{
  "n_layer": 12,
  "d_model": 896,
  "n_head": 14,
  "n_kv_head": 14,
  "head_dim": 64,
  "d_mlp": 3584,
  "vocab_size": 21446,
  "activation": "tanh_gelu",
  "norm": "layernorm",
  "norm_place": "pre",
  "norm_eps": 1e-05,
  "positions": "learned",
  "qk_norm": false,
  "attn_scale": 0.125,
  "bias": "all",
  "tie_embeddings": true,
  "parallel_block": false,
  "extras": ["capped logits"],
  "init": "normal",
  "init_std_qkv": 0.0209,
  "init_std_o": 0.00427,
  "init_std_up": 0.0209,
  "init_std_down": 0.00427,
  "optimizer": "soap_variant",
  "lr": 0.00321,
  "lr_mult_o": 1.48,
  "beta1": 0.95,
  "beta2": 0.99,
  "lr_head": 0.00729,
  "grad_clip": 1.0,
  "warmup_steps": 200,
  "schedule": "wsd",
  "decay_fraction": 0.695,
  "decay_shape": "linear",
  "final_lr_fraction": 0.02,
  "batch_tokens": 262144,
  "seq_len": 1024,
  "doc_mask": true,
  "train_tokens": 1079000000,
  "steps": 4117,
  "dataset": "wikipedia_en"
}
Each number is 500 + 40 x the weight over its row's rms, rounded and kept within 0 to 999. Layers, rows and columns count from 0. Numbers have three digits each. The size before them is the row's rms in percent of the matrix's.

# layer 4 MLP up, 3584x896, rms 0.0582, rows 3504-3553, columns 320-383
098:550517501461413553453457482496524532433531558470511451430507488516519480536499540564513522518470454502486504487454533617508473504410601515506560525512545466502479482501421565503510473461530423
098:448466483458509505500511457522519534546538418494510514539568501525453436523565459478499527519476438479526572483575539503503502512501573489480509550465511564524511539505533529482497503445617513
098:474503528454539487450532480527423520524430428455469487432467565452473478482531492495507447487461454540515467510514467484541496429521511488512521484463528477470513479522521574506447477536466532
092:535498541412504379539452462537525508552494535501534537532495520492481427506528509519432473553537425449544539575532459542494548510480553526538461472478503390505540494464460450549485523465548494
100:551494481449453479493462480473481509489510559592480470458490530525493507522468455575460554512495532465561540563492490480481489437564538521427526504486444511451526499453585496564538450466439546
101:508514451491482527518492444483495563494499503468504448571601552569452479531448467566503482520506516493466463558420579498576471417559583486455565528572476498463469516550511550518496502544504478
090:460558472566490493546430526478470452463505494527520451468487483494512521541481500538434532458465441482518523508578537510485504526525462487490557500450470483482517596507581547524520526473509516
115:528516511455496447522605559498491507578593490542463558560414522518499499474522506570485460467473618537535475514533480575444474473439529498483481544487574423473535522508383521460566549515436533
100:533508545477564487525514510526465529526547503477539507537554526458483527488596522443493507512491472454502462523462489485518547456517507500565489515519464527515422530409509465523453488485546531
113:485571464573493471519438488455504547480467528532537544467455489491417513502552530477491566518503440472504486535459535610473502522491487471392460494488480482493590549486569552471527484498463490
088:503509564538467439469575515474475527561535414425444542488462493441533519542523514509565460477476505456502409496494450452481446563530505443558525488475449450475479529526509498446495514456497504
099:505454482386528481461568474516510505491533512495482482493473496474489581535523428532452592474516406435474465480514458482477475545494513481470432497430515497557496569520537527504481477536554494
113:568549475518600523540493413551511479562549501528506517538494482432514507555470466566492476466496542528504567517562574469603531478524557538495525531463440488554475492519481543498545522494445409
089:530508493543502512543470492511555595494494423499494521511453481479556507585484537435471487478524443568490461498426543434432524569531563480472474587413502475471484554477540511494509546504464582
094:489561555523531467536509534451495472507526518470467424482497486446620462463476468478478562498485527521519455586450478498428549430473513478525497550482448534457494560527507523531501511471473533
103:488497503522512509471503554507517459515520440498518454492524549495610482523546488496464492503485444486388530517434515483492557440487554461483465502581480523440429527490491475508453531535536502
099:496473494532507490571536421590447524496435522516562542591500497515558398494457437527502473525561497498471512447463470526462505498513548509526524492547459465430515491465511480465477571425446517
095:482541572490477458463474539562507496465522518468524499460381525556544470479496572527475509494480511496520519493528478472518532532509438572564494491505491445467474502433501541492505526521505491
103:498510557525556534555505467513467535499463501566478494537520488448511503503560532484474513570496515525457511566514467492519610438521477456574483517518449537482518466553526487475481531512464443
103:532545580524513514492459581469437487432410556515501469489520463499520604486425388504493462497498488507531515538475497493469505509479531523475566498498576509483519460462519444525469559490515477
107:515523522486547492579522422490463499472391529551560464502536544510462485446508457433491487525498495488496481550439424525498526488509499472433509474488472528544594540482538513430456489524465450
101:530444564547558567543445464507519594492504485491504536485503556478530513507443444501550451500457476507457439518513482525550493568508506476466506517484473484515531513473539552478567482484473426
091:456546438553552484491481529514496443481406531508474509463502483494558510451553494546516568489510491520476507450496543523481423501459495525594537519555557515528467554540537543491534455504503451
105:502489498493567490478503496444481554494523539465502533481556456518467575425555532484513461495528505428545512454509531571465456546541567487505520509439523453498519482537489551466506541511514483
099:469549509508610474516494505515510483470604571441554447522433510546536524489532539488533544364495521477544524484506528464555465513504461524468422502492520538459472504411538470467492474522462515
111:493508536495480485552515519500554473540478509483508498513484491503495541419468515556533481541452530481464501468550528487497563503506494465445470474421483548479495474457561570547496449478548485
085:526529491475525495469562441496529539453494530450470476526527457501462504496504473507584448531537516549465553477492488454479459574466503526494559413430506510560505503493594528474518480434486514
100:463519467519528568514530469578436495531468504408471512492460542537470441449521486515430516478432497533536478513505518471529600533535489595426456530516505439470571527509454481494493508518479485
081:472514594484524455496500468546542526511547411569451578499554548499491489586474541510463415463494527491462496438532464446571569472593509499536541496516519467529554500508569593526455549507498520
099:513461493522469511519483414476473471534504451459541518441495481511560507474533522534454502424501535488473517464495553530445506454492494513467540531512483512475534519477538531569496548525501523
100:539493483489504444525475491471550529502506460431525491526512529575474478488477504513537484461520496480419518454484511508481526559470520439528486506482583506509496520444506525555550558484544443
092:491514525455526465446492517450477463512539516501555447472467485501484529530498490524554553485480405517504456437561514501445566570416515480505496548548506578528548518490531476459451463521456488
107:436531552476539547491500445439473558410512499502511534529490438447520511486432450560527502498485498488458435494485437405452514439493572450451479512493444503497512547509564500475472575516550475
087:554523543579447473493512531486472537507524457541589463499463465509601517495490487500461541510521413528506503511482433521540620503443459461424472472465515506543498599455545462524442557530552521
100:460530524475465520548517582459506469535511413551454481527441499578512548478475451490487521563577517470458491456553500537450539527511435451436477460590529519487543508488448499507483529525579503
110:443535452528467448504463436457448457505516519587508572487481444515578436553476473509447518482529502436459542508504543449546516515406505510506488506469539542451443521504477517478573554469432465
106:462447561483575546519508461436517522508528491504574491517474503459561516470487438541508496533488534479484548432488514534468528535551457485505500514479481498488524518548551456460469531560467526
093:534511470511520481512515462498415462443501466534485457512509510593582504545516483482509449481403424481495459488473589472430577444496600482543516528461556539602528508419512512507528474476522545
090:515463578475543528453488498512489611459516475488537561519470427471467499495504500523514506452477453503513469484491398498463547524493500427473533535466486466497551513509513425465543463545529447
102:527486454449476464515489512468572468466508545481407472487513481533563517530484477553498485500518561463536475440506520547535448442493524471496568534510537571589523501517466466501431466530499517
096:472522476514557508519447529475525525459543577490467538523494508551543511556495483453481446457498474447502519475484488449530506604537542467592462486504492409476484497531413478497480497471537554
103:472503532590457528523458527556500571392523532489507479532511540514520501527493461522504528506526481460513534570445521577507507497489520493529502441507507447455509406513539488498482470439474505
115:479496521571494543529548511475471490526525522468440545566495506480414503484496490557561500566571487567539570509491511474517508549532452451522483576511503485527485479508518440456570592532497444
114:549542467544506607584487572480445547551568502505559532418491522447538558505530453520524489511521461520497487516497465513493546510523576442518508596470455437490529560440484533496534470457404511
098:478495462432452488486513468478530544472514506486499485512516508481517441534418490459496454507433409445471557507523508465474545495455489480471506534450451473542468447574455510453493413531553502
097:467538543566501516540514616465508447511491457450540529534556510553529521421490472570533551556484457537468534491534523525422494521539483498473499532437457514521539504513544493502499498548554520
137:522505458534492452488479556449465470514405524498499487502499490453529512486536486476512532509503492443534496484539520483485464440512521437444458508464450539506478459485428484494499508484455504
095:528459505498498514476485510522452452508498497579452406501414465558487524481488520531449419536511504509508464480532428419494501520490566547471523448477499420519554465489522512512527495520524555
098:484453493448587582501599505484493429479482486553527456427459478467538510476501497493479520513490499509426517492555478472547484444496474486522482558522555474478513548463485474459522457493543557
097:511538586512500495521456477493452491491455461564548521567476527546475445529426455499517564488483474550453479466494504440499457425508508532444512492545495480457485494462538590520487547510513506
# layer 4 MLP down (transposed), 3584x896, rms 0.058, rows 3504-3553, columns 320-383
100:520484426508551480519501528490496435511508404549432478470492473459521563507494474499464507478521539480505470483540518443500520510491419481515493404425595442460528475474410548553408475463537558
105:472488519517529497457551434522483510577624482514504436532457504485456401451528532465468549512506516484553509409537484470504525511541504507443417481459484534531502414547463492487519516430496525
094:510532418515423511474544535476501470419486583501469548583391446550510492498460541495503495519522530499567538474465542478603491550529471525480472470395546515488441530549454480525525500528533517
101:497516479488475437462496520512523501584485501597507499520523502542443460505567485320492505507513477519487473507474541604515536452455488427589531450498575504463473554515491423542400514529543489
100:471494451563457482547528582505518546516468534511456506550529488448556521510557515412508505544507552480486442421491502529490536531502455513511509487492517495543529460501515477483563571531458566
098:499438481592578456518524533511465512522536497565564517407478500510528484518573436499492494495473502461500435561555537550472438468510568501581457477523504475451488473475484511547471485498468461
097:471507543466545482537547486473477518452500469506537516539420484551472457523518520550515517539454533498473505505525390508485493455501504520480458530546527529497544552486532436484509497522494517
118:498566498477500457505506519565416496540571510547468479510489593462470514541597466542502538488529481490409510544607466572447533457532503523496450477484494508447480553499481504490495542381471487
090:487516415508448564452434486490463543519517459496517415534532537540470458446501531469492494471506443521521494531510520527549516511494436513428540444492526492505531464528486491414520532426513516
109:577578474583529479475501422482470509470538546497538527574510488442498442508505453475447490490551518515493521522530549490512550518538499514498500487436490434481475540518518502508539529559557525
095:465486549484504430514540485504551489519469465548508603491529393424559566522541503456591443544507555446509426555426508541509482538568501481549421477539489478513500461500525557486507520479481488
103:462444529427482538482504474569504402517518484529526464412465541555502573514416452491488556532391476463473504481501510432492493459573453475522479553535448566512500470427566484497500623456479561
088:518485539538518428511567487471484472472495485578549544464552426537518445579513556487527469581575439522490444497478557531404462499442464503522502454540543424411530493563452459544479432539475503
090:483417445562588468531556445534472493519500519474502480535541489509437482553603557526498524539418515515511491478487526490533488455510518554496519477472481469499579474449489500517484493513555509
106:531502569522443489558605578495545506445501549465501480547473531479475484553525463471520574455507544468539491488500494422412537434444523487506528527535480536483480409403502510506539479511394522
097:489425472527518534558462482474443414474518530425464442473459439472440495485470500511474554473474527438489474545486516546476422440457460485460506475529455533438478492521514523573558525510488451
093:450546512492503553508470538486549551475547465524508471445521507544460481515551507514510500429494496590548458556529512459518465450481481433444441511460517574502572502527493490467495468399572510
093:499553480530522501417483531603558503523596539455535512465457474522495477511447511491399418457442562450441507548511519535522512479499496510524485433469428530464577513479520499534510432543529465
102:492548454535527489536512443504520457502526550627465495509478520424505466515525538522541522547493528490554559502486442464505465426494503510501489466498543434464473482551431447550507468494482547
097:499525566440487425509547506539562431484529494547553512484491521495495509522523507576467510520549478469516537470586484463577505502534562468459522553439404521542541470491509462549505399461529526
113:512521534475486523542406554514528510513455553551546490511463545520499503477480487525487443414470490572523520533507490452557515510561537474507527525450524538483510528547419454459472481536446487
090:560520446534372431434483533509522541470582509472473453543533517505455557503549531463501440515565481472519600473475489477512438457479503458483498492515521428518526488518474437520494489559499504
094:490507565537426544519533530576500513480524418509577472553543533496516512476502555532461507542539529531511494495505453480556578446478526476490492514499437460475535450444527507534480427482494579
105:473452507500512428551533520514520491478471504505555499492477517510533459553463481521416499455514467482495532485570550459507572471492496527477465511502611464470492413464465464453515458433583477
100:496459442593518512470516502494484431577467487479495526496441548482445508455553531554513515521523610469521479586534442504549528450490554479474472495467447485553486505463525491532371406515504518
111:516483485482491445443529475450491541486457561533429488508488489483539516492513506535495521508547474523528474479561546506528469489635523543475556440496533503444471552466448458453481466515509501
101:507504518532478437564479472497510549523473428514442510468545500496552521556522484510482512527473462565541478478465503465534529455570506461503500525567534530568449497469523500424568526534522530
097:577522484562556553521468493570535452471464548493499468483543494550532541544530460511487554488544500519545500524520565454520431469546544436516487509464475448525394422559532503471579436458468574
093:501553441489505544475440516537448470505475530503573438457479540526464514472542502468484524426529440392499535530468531523462585542509502482485479542568521511549507481472473557436527423482536475
098:511571494475504553560503422495446485527427472462498451529476511461544507494504505493468510457467481562516534515562553516507475479560583465470473499597461529528496516513549451460478470470484523
102:497547486510405554548436534534500584545546477521496485439570537480532522501551467453513560453523516482491530484636443527450515493540548471518545552517497549482472437464550431571502449539528487
097:571550459498525476454561545474479495515477517519487555498467436470474466443487465460487476511492514471486508540547563552462451481452460553520544493440524472579501478477496493522557551442499526
106:489540452509539514497489444500541470506462554499526523502505489527541499462516459542516485522480514553520525533524484574469519495536509484490541468500454467483497485533544547491496488497479495
096:536527469509497515488579502482482536494496541529533509518436530515427498473531507543486527515493450520522460536506464436545489413457538466399530526518516510500469500481557509493539565522483487
107:472464555597530446489444584380487444491507442545445499537494508551434509644550467421476497561458526507578546560468476501536447492479538510528436577534462471470465493474472523486491490551475500
109:507469532546449474535432482493449439518510500479500528497552456512541531497507469470513534514494512433551627457524463500494490520385510503465501531526457554522499529573465538523465458409523501
101:421537527563481505474537505547520479497505524516453471466544499491495437556490458477459514492444507500604463486618559446473475520545504533496548504516464499496502469535506498524514484504478509
096:503501521481431446534526547485445549501521504451506513578476522507531514452505501488470485506506567481524490445518486484517491543458444480432508499541526522524473556404520537430488475451531468
103:490471548504577481498513539489475482477577569482519439574475558488421536477488498488535526507496500537415527501492490489506457453578508506444507477478483526463598553468491451537473560482547516
089:535500514461537428452500443416481471531498572497495434474525500582504511470473519553577468520465479477542534512491531481467430526505545456466473462517435487499556480499466576520496434453479547
102:462588451565515528536472487501427535517539465496536533512423503442492554458564499516530464496502589505556466519583497491521469516507505433532478483549454541452559451485528495462495517477456522
107:472524511584503525448509503506532468474559478523464430517434495462387615489448497496541478465550515459483527483509512390511512533459494483492535558518519495547549555505500504531504561456515502
101:543495543554463506544489534468504488526441525465478500475485446470449518565479455528457468465569472563492501495497507495532534466485543625537463568493536537511524444490488514543470608563462493
108:509535515458497470518450503465498504572515471449494497485473487510526486464549507468583550466522519556498526522527430517552574506531557493528484522501502543506548527463462439461519443509504529
104:512562498522484490494520429545536471472440510490529537436497511533533515505444516434535501488471505519512518441516515454473472473539474459566481493526421467472506559483458465429493482491409470
096:515525536393543523485413565483472499462445489422473536431543498555481468500457512561515515563489474492479446458529542478477501496450493486505543493516483596542545521530448514454552522522494502
107:457516496457449509552481514466519563477491483495533410513447540531539491477577432511464442509430521470504482442494517493514480468450525489549442519559525459499537477538469652518478481482497554
097:504450542613517572596502477477528528549513468469482518465570435461411541519469438474496541433504551491485469443421500465454505501470526491462495512529543515476489554448502468442505522493443531
099:529441528523604528522538463539564489477428412514511475473437536519442493534550526494526488519471502482526488453469518506476496479451514465497484492485478456499524510426539456457481515535481466
095:553497436536474548491507543474481507515418499474560537468508522486526544487495468544552499537533459551502489473483496457450500537469494420511486493495528555458441472516433488495556462602464520